config = dict(
    head_dim=32,
    vocab_size=810,
    norm_eps=1e-06,
    rope_base=10000.0,
    bias='none',
    optimizer='soap_variant',
    beta2=0.95,
    lr_head=0.0149,
    grad_clip=1.0,
    batch_tokens=65536,
    steps=2166,
)
Each number is 128 + 24 x the weight over its row's rms, rounded and kept within 0 to 255. Layers, rows and columns count from 0. Numbers have three digits each. The size before them is the row's rms in percent of the matrix's.

# layer 7 attention value, 32x96, rms 0.184, rows 15-31, columns 0-95
114:110110122100101136155111171104121123132118120127150114134112129153097105162156119108127124131113128159129072166108101084117112148101095144104098151120126107164145129149113116121150162114119170089109121153105123135155142124127153131132113143125116169092181094124139122137156120169209138170
105:128102097137150116071094153157133150125120115162121115136134124166151140152100141117098153126118125097149138142162094132124135069120174144141145170117086156128146169086101092120108115148142104132108143163136103159163122129087118145138122130138127105108142086116125139148129159181174128106
097:117132100084157158128100084119132176119098136166107143136127096139134098158158087148110126166127126114134097125091117124108056160164141131122115125109116102156137142124116171155152121081170096129155107127107150150130111126125125135123133133136134172162089107145128101088094117118143137104
098:149114144113103117096134151124111109121145125146108121179144134130164127102091128081092068138109113135105139124127104127109116186149123110130146113103112136155167154121105130163111150115115161129097123138152141153145130080137112110099164161130135132125120143145155145183161135159074078148
090:162176132102137086127113110112111148140113166136140047129130137086120123121114140117112143131157070134112126152136144112104160135136161122161094141127154125097109150095154144132141118135107155119136146153159136166118180091114144112102128151144138094137171082126096173150124144122114113133
088:120099118167132117153143099079099118126139152124148107096138099156156148138142190103117119149120107173135106129158096128106132132119136090171153114124138173152134138119138147113150158139115140109090131099150120104134169094101139149109150135156154099107157116121124088114107201138130096115
105:108148115136080125127125103178128071098127126155137133137111127146140173113114105155130111126124090154111119135111156151159107094085158090127135149134139120130121156127147126104108130156143090112124156109095126108139165113094160159215122163128131099118117162144121142120134111176116142116
105:155127137166130147146116111142111129149168136129109175115156122138094122143141129123127137124127132106098134170112113084125117080115137103150128154135117183120144157097115097114137139136103153101141126105104073099095171111129089098126113143154095167113128161132066107157130119131120123189
092:123125153143123168145174151165093102111147131131097086118136090111164138090112135149179121157156104110144139107110087113133095158133093093125090157139139192132136125155123123114141136116106151121101163154131158102110141086184148144133133106114124116133140110129121101148125123161142125087
109:113115125118105127130099152129134094107122120129108125126115162155124134127126134165158116112150089133153150150093137158127164158100132097138115175106093130140081123147130161184131144117086192116142121116116129127129116123101151105109137132115113155100064085126129096178136105171157155114
096:143131135082135170140106173112099115118127122149146150141149111170113147128152151099148143088144130107173092072147116136172115106152109115154121165154129152128125103154103156097128136197098107131133132091145128112105145110126097101139125149174124176140111102124133155124117116108100123106
091:133121143130090054080091112120079163137112124082146130109129127151151174151137118165115097152136107148168095159110111116130134105121126147159113126115144133120117119097129102106118138133143079135158145136101151145193141074121119131174131136116123133114102177116139130123132150118121129109
090:128134141137135135091096132102160102145149096143151126136134175120175116135110143135138110105147186164088129124047119114122141170135112123151107077116123137157155128118112146121104155127138129088115132087154123128126103130163085160146100108140139160102129131112079144135140134138163154151
116:113136120089125114124070158118112165130165149078163140118107140166107139117132112134117097142143143137095160072130125132095146120116127162092157152176136115100099084131140129138103129134167149130115148104129132111143138126171153121172128152101128128152135155126101115120147089125104178083
103:110085137119139139091109108133115103117102125116140121165114148153133083137120098104187126156122147118145121119116096157106150153137176119158119134144125157144147080089176097113136135093131114109131071121124155119135133096128184154139177082170145132095095114141132125126122118138120149113
097:135085128169149159115135095172141079120109098142132114159141135138099126155105159114144136077199124085131145118116109119082120117098109119154128133117126123098134109142175154134127118111098137137110143095163137132132149079068134137129131136143142143101116115127124083148136129158141103168
105:164103120103143123143157151085115158145124138133114112146078142115124135096178133100146100094128089137189109121115136161138104110155125103140096157141110173082126141127119135102114161125100152154105135111135118132111113154154169112091130110128096122074159126112176154170128121136126121111
# layer 7 attention output (transposed), 64x96, rms 0.349, rows 15-31,47-63, columns 0-95
111:127118107144162130138082168130147148104172140128096116160148134123118111154129139106099124158126112117134181179144114106146132159109129169123121116133176112159108114118152139146139143144150131082147134141095174093146114157149149094128182106141108111130126164116111132090102128112080085115
097:144149148118114132121160128147136117100092112136104120144099181110123117105145117146130100081109172155118156122124139129126170126153129141115103160129106126087081170143115143143145111094140136130134107113092143085142166117108144106093140160132094130115104163164111125156142189083158107162
091:090120086109154132115120119133085098140104141109147142117121132123107125103135178093130185116127125144145097124114076116179169119121120159130147108106120132151110160132149083129131161131150101127111147132101135100091100068143149140151106097110147120145141145126121110107057108120124149105
092:158148136107076136115087108102119158085113098118140147118112132127102091137115149141139163111105151119153162118164136101114163119114129163145132148112108140101136176121141114111123114155067096105135084134171128080111126110139099121145123091114131159137142158109137141159149178119146086132
098:134079118177137128119156133161136185118145134104126128118106115122137099162088095116112076126222123115120116117096171110136117174162125114132131137108108102126143171137090141125189124138115132119138142133159120126129133138114142115097112108146121135099159148127110133114140142173104130116
094:175070108109119133161128109130089138106105159159117101157139143128143127134109119125102112152161145094089157158108124123165146120163117104124144166138127169118137153135136157175081147119097143075145139106117146121146104094109123095153131139099117111100129133137144137126158099176101106155
101:114105110136129117073130108133154173104113174135124108093114155170127129112125141109156133124112125105103152156124118132110162126085135070155135113123094111118122108130107120178138133093135142115120153139152168175166088115134110121118108120120130159167081106131075133138156136123118118074
095:169093110105118093070135068099139137157122162127112076141136114097129148136130120106163134130176138106102118115148115147136118144096122172175109183129078113130151132095124116126135110159129135137127159124114113115184117146109103134150106121129173152103080131129118125111129133130141115111
094:107082114122137113122105110149126115120077097133114118115126105174124113119091159155187107164145121139138092144136134133170129135167116098115135123086136083111110118130143098184106114120113118144138098145124115118079127145124161142131089106085105111148090094121121183136124165143121133110
101:124102128178156096123149115080129122143116117113110108090130095150182127121145092121159161130138127132108165090176161128117150114127142084146138155121169162098127093154113083122102103189165089125152131120122127110140158104160124118127123153150102094127129156156116108114129146127115125124
092:110208099144171126142118141099144117072089124138114122102132165141086151110138130141159139124098140169144139136105126131113110120121140084134140130113118123137128157136185119104106152104116118127103098145127132080148113152076169148120109123094152079129132174136138105142144112144142135112
086:122144142106209107120141108097187165112152182111105153148124151119143125110119116075112137117155128131136083093133159145116119118127125174133188149131143134152107154146130112143104128128099142177122143151117087119132094136124114096134135140114089109081121123131113152104126119121114147110
097:127134145131123153128136131133185165130106132163125131136113129132158058127162148134093112130115122115141111143146090087165116127107081120137100143118144116125173127122123125097191138130125065098130158148116092152113128133138072113077128118106138139105134127129136112137158155141176111101
091:114153127136126134151104145142116098098156120167123089144102122150156123131145123170149153156126117161150100148120119141152083132142124136126126133064137122157136139077125112097124128088070085123132159155129114086122157113169105099113137124093121141084147126124170143080137164146107130138
111:157119136114115160153114128143148156116135127151097153117105101118110119067134123123129134131161157129156195106145124121134139074169117118167160097107100156134118126110098133133163086099133156145129113105114109106113150111177123133153142148087155099124150162139150152090164152140132092107
102:122103126145126099121167136104155137094081154126124109111119112103169073134124138132105118143132104160113157106167175153108148139108109135138123160131142157117119168118127117116123153123099166112173145122145095118112108054128085110107157121139182145101151154118132134124140147113129109176
103:119151168148117146116154119109103118117157146087112139125101145047145159140119096128150130122117146167141152116121121148178166104131142113124143123120130100099137124173128097124114112105151089104124113131129110157113164109111145135120158149167109138180122133147079125057131136132103118149
107:127136125152082140130134109136142159124148144162179133138126162128154120128131132105125128117073141164131145090137157172132139101132164097133142110121115157160146170107160130108145092147069155170145158162142127169124133105119134130131095160093175146107107102140127131151151162166129154127
099:124150086158127105120121156143149134124124143150106157138120094133158111140123156167146153114126090154168155133135115116147112082130105080156144105101105120113163094115163124115133177140089117094137154135126081153077103129146138122124091140123150089150187112111135137105118150169123137113
106:134136125091110121124134122117149117111154129146110067127134159130156101166118069123128130142108102130097109150140163164076125107076123088132108136177128157091125140134089139133144133145112142130089128101085117132161106151123087097138120109125115111144082134126086102110167167123121120147
106:113167109139167132130153127145102084128152089115094146151157151120103132108097095119144093143080092149140126126123142125108106141161131116094122126147107123132101117134138107094147113116156173163129150115115114109139092138112177133114171119151137111115135125105157092059148065117126149114
095:106170129108113097131123150098161131138138149159118092169141134129124145128127134165158174145098130097178146117144138116128177084121159170117126068142169129145076102124154079111129128090188112123087132137117119102139091132138122143133143120127134151127107134129119125105149126135142086123
099:150181146139148135144128114159140112152124075138140169123108127123117120130160086131136166150155146128146124120170142164081111138111162124114154095105159112122117131087117110092137113174121099139131125161128095150103166132110163174105090111170152103161131145156131097124126147095130105108
104:124107125130162140152160141126121108136113097097124154164135088090137136166140164121113118139189106103157115123110089123140152112156144151150104150144123138162177117104160129117111130118106081129140114098085078113119152089099126181100140118109150103122096116110130115157124116117079139149
102:133135150094124110130140167110139126106136127088122102128096116107125093093144132147116124102108112081139140121147153118131111119176059104131132077150166109146147105156109158129132133119050158110121125137156144152093119139139159097139123111122115121113144087101141144158103129127066113119
093:096156140119094186132170138141116123155107132126152157123126127099101131133134121126088101114147146137107164092121170109116102130145150149126145165135146122158099159181162109111103106153092156169162142099154104170134123128129164116103134142167144188150156105133103111127112110135110140124
117:152124138117094144135127115169155112131139135138116151161137129121110160149083106097094132124116129127145135123117136169124121088157161146079139121133083157184123178105145155118143119087095169120136118151144114118153140121124107136145114140117154184114132077094123153168171087140118107118
106:125146132129087103119101115145121157115141072119168132153105110169102119090127114155111128078133113112135123145122146121135139127185156167135147132157128136141119125107116124129137070119146115109159136115149140148137161115182135143163145135116109141105081088120153161148137201097104137117
104:099108105119150151115118135116122105114121088123130135124139122121104152179137150199130131169076145156146117158132130114105120086161154103134088120131117135153160110073120134127167133150170114138138140153125175114161126154104130192103126112152171108141145120141109127146111151117148115101
089:140124082141112148128099129165110128093110098120114102142094113094110149146141101131143141168122111127104143119150174164053129111120130175155105125137111089111113118145139156108109119183100175151128133156152130129187140141121157113149168135107141126125123107110148116160131145136087146145
112:137137182159149102120142108152140159127123161056135150125168137122107146136111171122122137110135144104163145146160100138147129126113171107114145142138120113127151126115142162142130124127163083115106121089129103128147144113097084156118144160164101130097110127122123126196125071139132090115
100:107125134138109138118131107134123084073126094125168123150130123124121112185113140124082121150132123149085091121113133117124131149087146134094118162148148097151126112142146135102099164150076110143123101122150135140157149151117159120117121126178077173165097108112145104171137122112105170140
090:110145153105124139145152117151126138173127124172106158128134116131126128113107126113107125128135143187141119114089100099157110124141156165120126128136136134175134130163156117150143129138119132113123103133102145152088147149161147126121114134055066190134106098095107133108110100152123186098
099:155129144109121099157089167109109142121124065142168123147133178137095100090146145112142084112110136116115138126132162157113100154152168182136108109102139096160125134118121115113159122143132121153158130118126126107117100113165130085123123137166160157100118099170175125143127115109153156127
# layer 7 MLP up, 384x96, rms 0.339, rows 0-46, columns 0-95
100:093092137101116136103084186137157143115122156120149113131129089097165107123145119124085138119123128118100185129123117162134142116088156114146123143096136143150135165136145136099121138134195087105116113118165083149090160123142116126086150119129095105154110100133117164144118120122142149100
099:161171117083092125116100120079194130074151134149116140120113119099129113088130174135131170148132157171104104121185133109153097110088133123098101110145138124118112148134135102151137162136134151134110126128099114118122150120145129101139121138102113122099141137093143092103141165087137141131
096:130127113151103123146130114143130154135141188131135097129088109139174092080112133143119078156183154128120107123089143122143141139123142137155136109141129136130133114143150096140124155173141088086170101123159095109119101119117118106125137112087102090104133142084088151099134124146176139130
079:112121117092123172140120152113117082144127125131120143116131114141143166134140153146108157146164098145159132113136161134163155107082123096117157075141127152132144084111153158128132132144089082092108110122140122120136176116158143154145149147130123159192107124116101154126188108151116147127
102:122143143106081100125134116157103111101108099128110114121134151166132170093141128116147165119143115126162129167081087114158177090124115144148105147122118164150117123165155091132121160113111143134117120107132136123099145184127098144128127132138114147114087120094127060121086125110108147161
104:129124164175090086100124139057168135113135144091112116099139131109097151140120082150108157097133134127108113098104138156131137115101181109087114126132122124138120140134079112113104148122106120146083114101145155102132136137124139115119129111153128114155075119150088171147142155133142157110
098:175123170090134128134133156180137145099152133114157121140106137097092154145127158124073126097135117163116119142110093165152120146109126115119116114160142114164131137102158170111133135116171140173104103134093113081100119155108121126134118127121079163139098126101108163171119095121119140127
092:137150125101086127123154149133104163142155150160135128092117113126155122177135146078115119141133165150094116105118102052088091142111130144118114156101126152101168134111120106121128089094111097158161160141151176150118154135123132137140171146100147121134124131143122159113113154096127152142
090:133157120125113128126144146133112104098152096132151167123134158168166158117183140132140160205110121107142160142123117123129128123110115109146095116099130126122139094143156099120137140104120085101126082141139132120070122085097084127189111149115174144116116134120111110131103112117145152125
105:162110118110119091154125124115147114132120120094104120121129134147091126131117125163117152123098136151119143152159160149143168114125131115159110177146138146117121106150114126149156132126193103138162103146145135043128140150144075101108150113084134123125111110103135121157184102110141089148
102:141164109136152184084168138116125126151140158150065128111118160162166105115108136105148178100150142131144103155105168113100099102117116134108157108139118141141116170147133093146097138132135122131091132148138101143131112132097123194111150137099145111141125114163119098123155128156140144152
108:141160144110109133107103110102112074085163138140107139132141109142148156174149116127113127123109125147100167153104110084094132122132156113154157109146102102115093121130165149115136084187146153129096128138166147146096151131172160159141122125104151124148097125100111128164136140147145106169
096:128134110122093153150102143103122141156126130132130157104148159113143126165112127147148091147118168109118139114152136123181126100160104105104114141151099134119113115160129148144183114112133095161177125123153128090124140115131159131131096121067156106096133112141133122120176119172100058130
086:145110118125138152119166120142133135128145178146120131150116118130111147175100132092142147140060151110150102127113092162112120107101130075176146134117116101150117129132157139130124154112187130111127078125173133155124128150142101159138123129169121165128111138112109113110124134073106180114
098:150145155086117070142119141122183130117144129141136136117132114149163128093179134107158139109052119161172127123144075126132140104153099143112157132109157089091126135115110106113116141165138112145102139131075143149134139120123113152120130102150141107151091094145130103146105107104131131107
122:105063098166169171119114138081117125137112113103103128114117146088118128138140138169112116155069177147107130098140143154124099129154142136135126132154109119124143117121138122154087095123139116104155123129157133119142139155124139109129128151191150078154084107100125113113086125159126144132
107:137115106154152109113138123126060102088163091149145151165126116136145107112140116135109126127170112123077122098116125069120118126094154133188128106121085169138123120118159137141138159122140116134142160128098160067088128140127109163151115097118127136121101113154163149132142153110135114125
105:128174100122112159121080109163128129084116128117124118116114103136143139113126138146141178127145124176113079117094112134096077128155144068118140102101167132164128135157119123140119143153155137160120122121117103111168111122153172075148133130121161107102136162083140117118164127113119145130
103:150152129107118114137113166153120139092132118143122130150136105101129153091126143127127138183073116155146155123130119156127089105126155160115076107122118142177149117097120131128142097149109076141149104130138169125156200152135118104135149146127130107124126113097142172149110108127158133186
102:116109084182128145148155101120136182118147129134115117119107134106146135160125092103134103105164151144111109144128123135144081149132075114138147111175121182096136130090134101109106144130157081103166133125152110116092155122144142140158097147155122139131165169130076113140132144136114112124
102:134144118119132107142116134103155146130119138161100116168130153126089165127098084176146133114130104175163112122151110126106139150084173125157127088133115119125105104101107098145123103134101133126089187111116110149151171153120148144139118137115113102149073123102095094152128168112166123120
087:113155125159130121129190134139117123136110144110163118121101105124174119108160103163116169159136130133114126130142116166097060099067093126144090110154132132126128132114145154172153134136143125134117124128103135152118185121105141135181125149093134133103159111113160079108143133106123106126
110:143066114135161150142134120118080114106137154139177131140106135114149144160155137169150116142128142099098118074165114111158121102124099139153137138136115149168108089131137086109112117125120120111171128101168125158143141112127157116134152148143099110151109130185099092123160112107158145100
108:123098104127118110142135126128146167127115134167159101150128116136091112103106139144133126166124127117148132181126128100087122181114155136120095121089157150171144093086162112124113144078136127133166148102154118129116093142137104141116141140152145121143112108171193110112133075094153124121
093:135166133172138146080134154117105104100149160118136113123163108121094146150193107122063133105123110100136145133145144138122085151135122127124106161092166170131121156117152155093117128167119126122129143163136135100118171123153075124132124129118085124134091115138145130143161130097114097147
100:139122123156076105085139124122155135113124113175109113116115174148095094146127089112113120114133090131146109120145114097099081151105142125107127145106078128106142125124131187127140146113120112150142137130127135141137170108124138158116174142104152113118090153080129137076154101184146122124
099:078125090107137102113101150123109105102131088165121170116139142134147135140123138136156163124133149127159119132143150126143122156126138109104089068123127148159119103154123086062159084152145144133139130151097167117123147152156113143207118123114138136158086127137099110141133132129139135144
097:136125137123120106115127152078163148140130090127112089086090143130145143120149148137134139122118095094154102151135131130135167172109142139111105122119073099123160099137140122109147101122145137108115162093167095158136150144045131120121128080139170131134097109153147133141133165093134126115
103:152092153131106128133124124136132104145102161113175107113115144103142135108157092135145120147152130189085111084140119146097126141131113139058133132159093120146145131157145112100156147159143153096111129089139103103120117150155126085097122109096101122154142137103141060147119105120142135143
090:131121091117159109101125140136137106092181144160144125127043118141123115100136166106119136096114126124154128109117130095142138139127150149134127105133141108139108128148150115114139095099144116101161134147119098138148151169131140078127154097181100066161093098143126120136152105167158135126
092:158150115140137111115129105065072159130124143115115145155115152078078124093111135141107152151127162154141168136156104146103113120157118180119117148128123114128125087091105121126143130154130106122132136130108064117126114157134089110148162135150136131163150136077107102113126152135139133169
099:121124109112144159077120141122094118158130130165079156098099162132152153125112102103155113136146139144128118141106110180111111111115148159136083134137145152182119130120108123134128145157170093124142122123153153138131116115100130111086125122131104124104148056153121116148151077157096088138
109:119173138109128088139154152108103107127106153090096163121146163099116102166146177143159159100127158118112106117111079141108091164141112126166069174079119105121145134103117167123122176130139144126114145137130096139129123092121104140122146128136104126130102140154157117126132111146146162135
096:136166114125123109151105153104099116116164119168148140116132133108102115126131157186162136111112162107151118116145129137150159100155072155138125186127055099109140130115115133140133159104136142143169151147159116106171189115152129132130112150094105141135135140148124082132137127114113135113
098:145142145118086166151102110096137068116178128153144132084100105142126094108114133099120115076134138130156131142120113129118155092179105109135151145072115080116128125150154132101128114075163127159117153127156153124114131112165132119136135168118147147141144145131131157098157127155118126158
095:106157152123120115143151087149099147091129122142083144061138125178153151093139084133118187136152113103110104148106123116120112164106113123133091134084166147095119090107129130103079102129136115140109160146087149117139147140096130134141141147107138119127138154105150128128147150133140143169
108:116129112137122177126137144096130099110134120131115101142133112112105093102182178123109176125129144175131131095144129127173153113122109127145176141118110149083157105100131128103184139162128137099159132138140105088106146152109131163093153098083125153164134115131147144154124111130101148101
103:147144126143128107112086159130188140151082095110121119151139137132149121119142094154147093114121143171181123133111123160127190154084083135110151115134132140114138094103126103088154110122143170140135149134143123117122142126167093142139128099089149097088117128122147104133137119126162170102
109:136119119152152160135121158107101134084158142092113104152133142132112165195134132128128113128146112108125152107087129095114143110142101076109162108138114106103107126094141113129138117144068094107147155108133097120138125137185143155137142131116123109136077160080151120108154140107133142173
093:090101165154082121123116119137113118152141121124123147118183127106103085106138099118121140186130137160127148153137101159101164145110169131113134138143126111127066084116128138137111182115125149140138108173097133100148125157155135116160102146108124082112137140126089100110113138099122130168
095:165123092138135143158107129153132100192108134141192112139096137113139086108152129117136124145097117089142125118119134121101138116120155148163106162132070118118172132143119140140113180116179114170092140164124116124130133129142139120168163134136131131108141102104136098112119086168118159123
097:121118104091102094114138125115147104157137094165071151128156139158154150155123140113131112118143115101125130134150098135146143158142167107166133114128122142116096157138108184071175093107116107134155142128145112120130063133135145105137162092158135127117133054112124130147136128132127123150
102:109140106166070137169159122095161139151160130128129152147112143113103158133130115146116133133160113124112160125140137158117118099126174136183096115129092145086122114126124152129095120164142079115113142140152131186134149165116093136146087081114143123151144107112111141127084170135111116124
097:103102148088143107151146151113087140108104137101127120127114106135127164123088129141120114169100187125136161118132146162123082104151085170147155139112145146110148101071123165113116126148142143162174116154161135104104139163127120143151084100134116114140110083128121134100153130120149148107
099:129122103174136124110069115147113173116137115148127152127095118112123158098165112170167083158129137153145135154120089133126137121129130070125168127141095113137135138130132129148118113134123138109137105095143136119086122085142122098146051113141167114136144155163151151108151123123085107119
096:110134129123080178154109133117098090068131113173154074113126113130116083175146116109098114096135141131129105101115157121135124082133145158124151129167128175153124098134181149129099103162142123144142098158145161150130103132130132146115132129120132117102120099135140131119097083136106147146
097:145151153135090100110156119114099133096062128160143135160118139093092122097155079147151141179128118145161163136148165146108133121125086131112127143134088121139110103132134104094162094129122139130079098141130108127144121120160183114139140122125141132158155155147118132111156113140116181136
# layer 7 MLP down (transposed), 384x96, rms 0.335, rows 0-46, columns 0-95
096:148117137134130121135121125136096128129180105121182143135137196156093126142125099147106129124145098156194136119144138115136154153166182134136117120113108147174115156105114129138125152157097121155153138131099139092158124117099092155139144128137096130122097149105177123139097156128159125089
111:103127138157164136124131143138175150091146105120126152136103134093103127121152140134120132126142157144144114107137136094119160065100134147144102123131153165189107125071116095145152106114143138119104115136087122140120151093156143108176128139151114130147122123112149119062099141096081105112
110:129126125115115116134125105080163123083082142180129115147097123128106131138114138102176125134168134143110116132116138118123136132161117124117087152145108134123126150135109108113151120171150125114133171149135095163147138134157165162133099112089107058121118198118111138150116085142153162125
081:124154110129167148121109163118128144099093125116156129140109117111092111085144147085138096140090121106104113136141101126110133102111141163141112142151184119114112136111089133088091140136146165133148179159127114156125067118133120086140104140121148124053130122155160103153116138141131113125
091:114115140147157115118135130115162139141118123094082136144137110102176113109129102110111086128133118159142096101116138099108124143150123137126170122115145118101130108112113100110075104112160141170076139088100124081146120084161169125110166138109118111123177131138146172116126156096160100115
105:115095105126115127156175143128096127143121129104139142135151129159130136136099106153084129094097110099138104172142115110110133128115100172156068102112146117116140110127165153104133124147130144155131145118179128097147114125147148122159088163074118114134135111171122136141082141090123179162
091:112195132143166118132150090148128084142138145135085133119107137142129144147127121130149148114155160118106127077127145127105109131110148134093119127137106116127107115157147133168127081148111125085147170140131137155125128117103134109135140121108133074155150133161154161065129183114104102082
098:084107107137163143152103134148157123103118107127160153131123163149095171089102150159150140142138118111141146143115119175148170122110131107125103102151152111146137132144099116138086149155098098080125081117104104134175101101098145158122134095131130117128108141098134088130154090150128082118
111:166141144142126151146130086116126116102110075169153122133097180136128162175144161127135083143127117137144142105160109106182135148124100141120131155095135116113174109112102172172120146137125080117169119141157123120120161119094113150153119130107111145089133134121137108100104139109128152094
103:101154127134125156081175114145107084156146139153144132129123137105133102154130125152155135135130116092097158128100111142136127135118135084112153157140153124125151135149140148152130168103072146123156173128115108173145125162143105152101101110144104158117121126122105079176099158168088150154
103:095135099087128124157096092164121121145140132171163115156176087107128139157101142134079111127118144135110167114154127062136108108157129097128141168117168149111096129158140131114152134105121138145154153128155148097152119133171139126133127156146118177133094128116142100151138114081137116138
100:061089085078146115086147107098089119106105167106156117116124123125157111107103128119122128108126109127128131093175144076136126094164122146139121156100144095165125160081129129124155132148151136144114123073147112129152139085107157149149135130130116143105138107160119120131118158116138136158
105:139164133122122131139176079137115146094143123177124184139117123127145157169134140170125142156127124112099111082146098135126106132103112124152120118196124141143122125139104127110135127091097114133116133136092144111099097101096180120134086125098108108128145127098127097081152164155127102143
091:082181131158115136112101174096112123116159112109162119114149134101098161124137104123097114117062168112130143135093116085092127101111150129125114119056138131135120127106088115136090131089150109099130142137127158096134093133144132116087110133094115118104100111147120143102120127122144102129
100:147138143102103197116096150103122100101176103143146157116109098138118131138096108149090159087072152109107136127140137099160123175131100121140109137125150134123182095144136156139142145120084113114141122139118127134135100139124139082151133129095124136132173148095146143147165132110125081122
108:120131132197144128175116136159117116138114144104167146131120127132150145120134185115167141099118122150159160160083116109116169142135131118147130150134132118109149175119062112155102134133111156175125110147105136140084153152102156129149150139093100151162138129161131088117140123119121154119
111:124114116133122145119094109150175123140130132124101181089125150118118117123132138104141143142134173133088114124146150170106169155127104104127151120102137131105168134089136155124124139147112086078158094112152134115123094190079141119105130136100102147147092145136149083109094131131090133099
104:131147081177133112098140130130088127145156097119163112156106097071139171138111113103145150106132104140126162095127150171124084114131148142138151131128145096094082159098124104129146114153097166092138103099118156118156133123099129133126130098119092129169126116116083152136131152117131094113
094:152095131119115134103148124135179135143139179122112103146128121112138104163156123149095117075169141110112145116135151158117183143115102117153179112095148135069127125142127162102152137105179181136116189105122114146089124134101127145125107144151129161122128144152133098136141133136118124126
100:100158111141123101152114167115160157127103110135132117117134141108124124113142101181150159154135096108123095110184119142095128057117138093118149143129175118126146117141128141120155092139091143180131105112126131143150139099124139107107147124159147120139175101129139144137109110156110058109
088:160139174113120172125076122115126094116160133136123148091116109139128117118179144083137109150123104093129106108136152129163116119153102106091124131130123146146161141154134131108103170111151112144122098141153163091104125149172099147139101156169113125115154110130103136108135115134051109145
093:141122120139137141096125098096136149141118154095091142151156115112123137113132135062131137134083093115134102082121143129120134137150144125132180128078139159151129159148115123081128129099121098139161123144125137126108092080153141109106098147152087089167120135124106075151093121162139156142
096:136130146171108145141111117109164133152154134128098161132095131123080092113167118087119102113139145088149077131097151112131149153173125088105146075101106122139105118127105114119137171138135108153105112130086151121090147122156118141114112105153127137155109087095160140137131150126076119112
085:134132068149112135132140095160126081143106112118138147097145150149151104150111119131155139121080105101119089119140131113150128134118119139159147160177147120123169166155142148125104118133109128073118148109171109172157141138134101130141103123110116068096145123106110127116125165140098181112
100:138143127106116160181114107176108140102136124142089115122148118146144124139101143134124121131144157129117111143127134132148111112112122164122125119191062115082123097149114158104143134195127174098094116159149115124140131115103164098156146096149139114115194099135142138128126148139121101108
100:139124130119149128132176113150097145156127141076167114112129139145082115166088122103098147092086122168115101115113109155131071117148095172146100149122108134141108122126164158159099137152120095133111134121164182140101094119135108123145115154094148075098126139114126133138130122103129141127
090:163092138161133140104150099116135181151160154124123135134096099123083141128141100147068126124137108142103110113114143119120137154107158145080120152141152138123099120134142162175079148090087111108115090105153108168136089118125113145095164143170124161109156118126106144101137117117131123130
096:088094153124108167169112090131106143102112118110167161198178137124133130154120135107154109126155103110111146067099099124101113118150176115159095126160165129143146116121147124136149114149111121153127119181111141161112096105122120118106117115125131130173138122118128099106116117144151111152
081:101169103080134117111099112108103173105107141125090117142095128149135158141089171163093139106105130097170139178113113127127123136126159132134129132128167159107101107110118091154082122144151106143130136152107158122119111141107132144167147165120167142111142130158142183139093134156124104120
101:089119085125093132131129102158149129149109128143173130088110122091131143108135128087154115101100129095119113155138151129117134119111116134151146152122123132162111123146103163113182102105126127112136171161168157067121150099157118164158112111081125117092093106139088153144112142155125100125
096:117129110131157143097093127093146139081126130115121164113151142156129151167155127066094124117063130120155143094108125113072140118144124121095134123131176124154161167160140118131102123160126129149081118125156176143148173145128125107125142147128133131136105147144152109151105142170143116155
109:179110141143131167175118146109100154135119114083084135138139103121116113124104120125162140152118113149142124145120109143071145135087101169063162084137106083107146115083106130108121154137112136169151127127115155138124098136110104138126163144127118100141123151117151113084105135116123099152
101:133124073142122090119097078144125159133151131081161088131128151133130145116108135120094073126190094151108134116095127129148157094131128137107145094130119143104118141106163057117149078138121114141138143149150139099135110107119109110140129116143151150095127091138130097117121134132133089096
101:132127092149138151127162132117136123118132131130164142134139150066095112140151111147129126160122084101144064142105175149145098140104152104139145139153122116113139146078105097139164122122098109130108099130124134119098071108123081090114115127135132137096132107059112127125094160139146138124
095:160142140146130137108131110141153129137103121113100118089119115164119167150141130139101091172136146108127095098125152106156138154167179126136141090117167177132130116109152135141133102164124094085135151114151137201159120107082126132142159107145147080110102145131130161147118111119152129103
103:098162152132131119164135135086146163114114093093130178123144143104109157092070143133100156114140115110143133116135115092170139147139146081136140124181156155120113134124074114146129131113179147120122120136096169140120117110116167152133096135138133126151117104150163105160116116118096112165
116:121150150140138111168149121144098125139068114093116118154152098110104128136123127101156151136175114075131109057110109158113151137104160130126151072164173117110153091104138131124135159130112142127132130142162091132135130158141126115136089118149117117099133092127133140118134120106143183158
096:107110113111117128083147087122082123157177156132115093152127128139109142113116158110144127164114130131159146088135162112135155148129126199133109135140091135148149157150179114091123160146137082142153085145086127102149131131099156121115126115127122123140132117135130130092080112131119182117
103:122141140057133132125139079174141147155106123113115140115105077112094103093133129095117132150130140120150139143107129133168135148141136139052126119132114110147138121142106103127113142145119138139149078148121122150153106164120150138142118135099118113122169094132070109137101175128185111134
102:073144162135096126144094129130144157139145147113133164122113158106111110146123115149133149147136146120150147132179105107122150186155145109129136196113157137127131077140090141127172172123118163124163158085087103083127129120130140115126139095094138098157095133120131136105122115140121139124
096:132140133115123096111151116104150097108109107119061084118124121140125108121115140104144137146112109162146103145133152106131126158131132116142121112111134098120062142121088143123126065100105103170098144127129170101125169139132130113115121130102092175163084118127111186122107136088151143132
092:081115136143146134117140135086162193095110137162138135108110127085115160125123144128124160142154127109097164101131122166163099155133123121134165149134177158091154118113168134144116163106103175119146081143131175150128120152129144132121157123124147143085122153125102105125142147097125151152
101:135115120105102104132123090130122091096175138135124116125128143168125101109193129095120137120138155112125118135141123172151098140121131083074121136166105139126166138091145146146063118141098112095142096111177145128157147105119123121134110142128147160131095110150118105095120134144091171120
092:144146125138085117081102089131108133150152134099109075113103135114149113112176150137137122125121124131132118131109086113124142172121123135124118139115174176111123163146134101078079147101090153132110087119091123127135117103089082085123150128120090106141113131147112149162137118143094098129
096:104182137110127123174133106132118132105099143136130079126124140111100100129111116160093127154088130135119086098170099135142166138107160094127092152075067100127120145123089100154115080140139120133178137139089136151143163146140114134112109155101139124101116129118147138155112127119132152106
099:086134082114148105136136107112124125166120117122117112125092138142118133122081111140112147105100097111109128145172136146143086147131122106119091115141097122130162098130147175060174111112141084137092107132141100156138109179104128105116074133146123131143104107108143110098107154094142149139
099:122088105147154138178135138151175110139119165149150128154159147119120138123074148115112141124137147100138124132152129147113147139096112143021105095158129122137145147107145108139152141087124152136120114164148131105123122117156149132146097112129112115107111127155111084123133134095110160171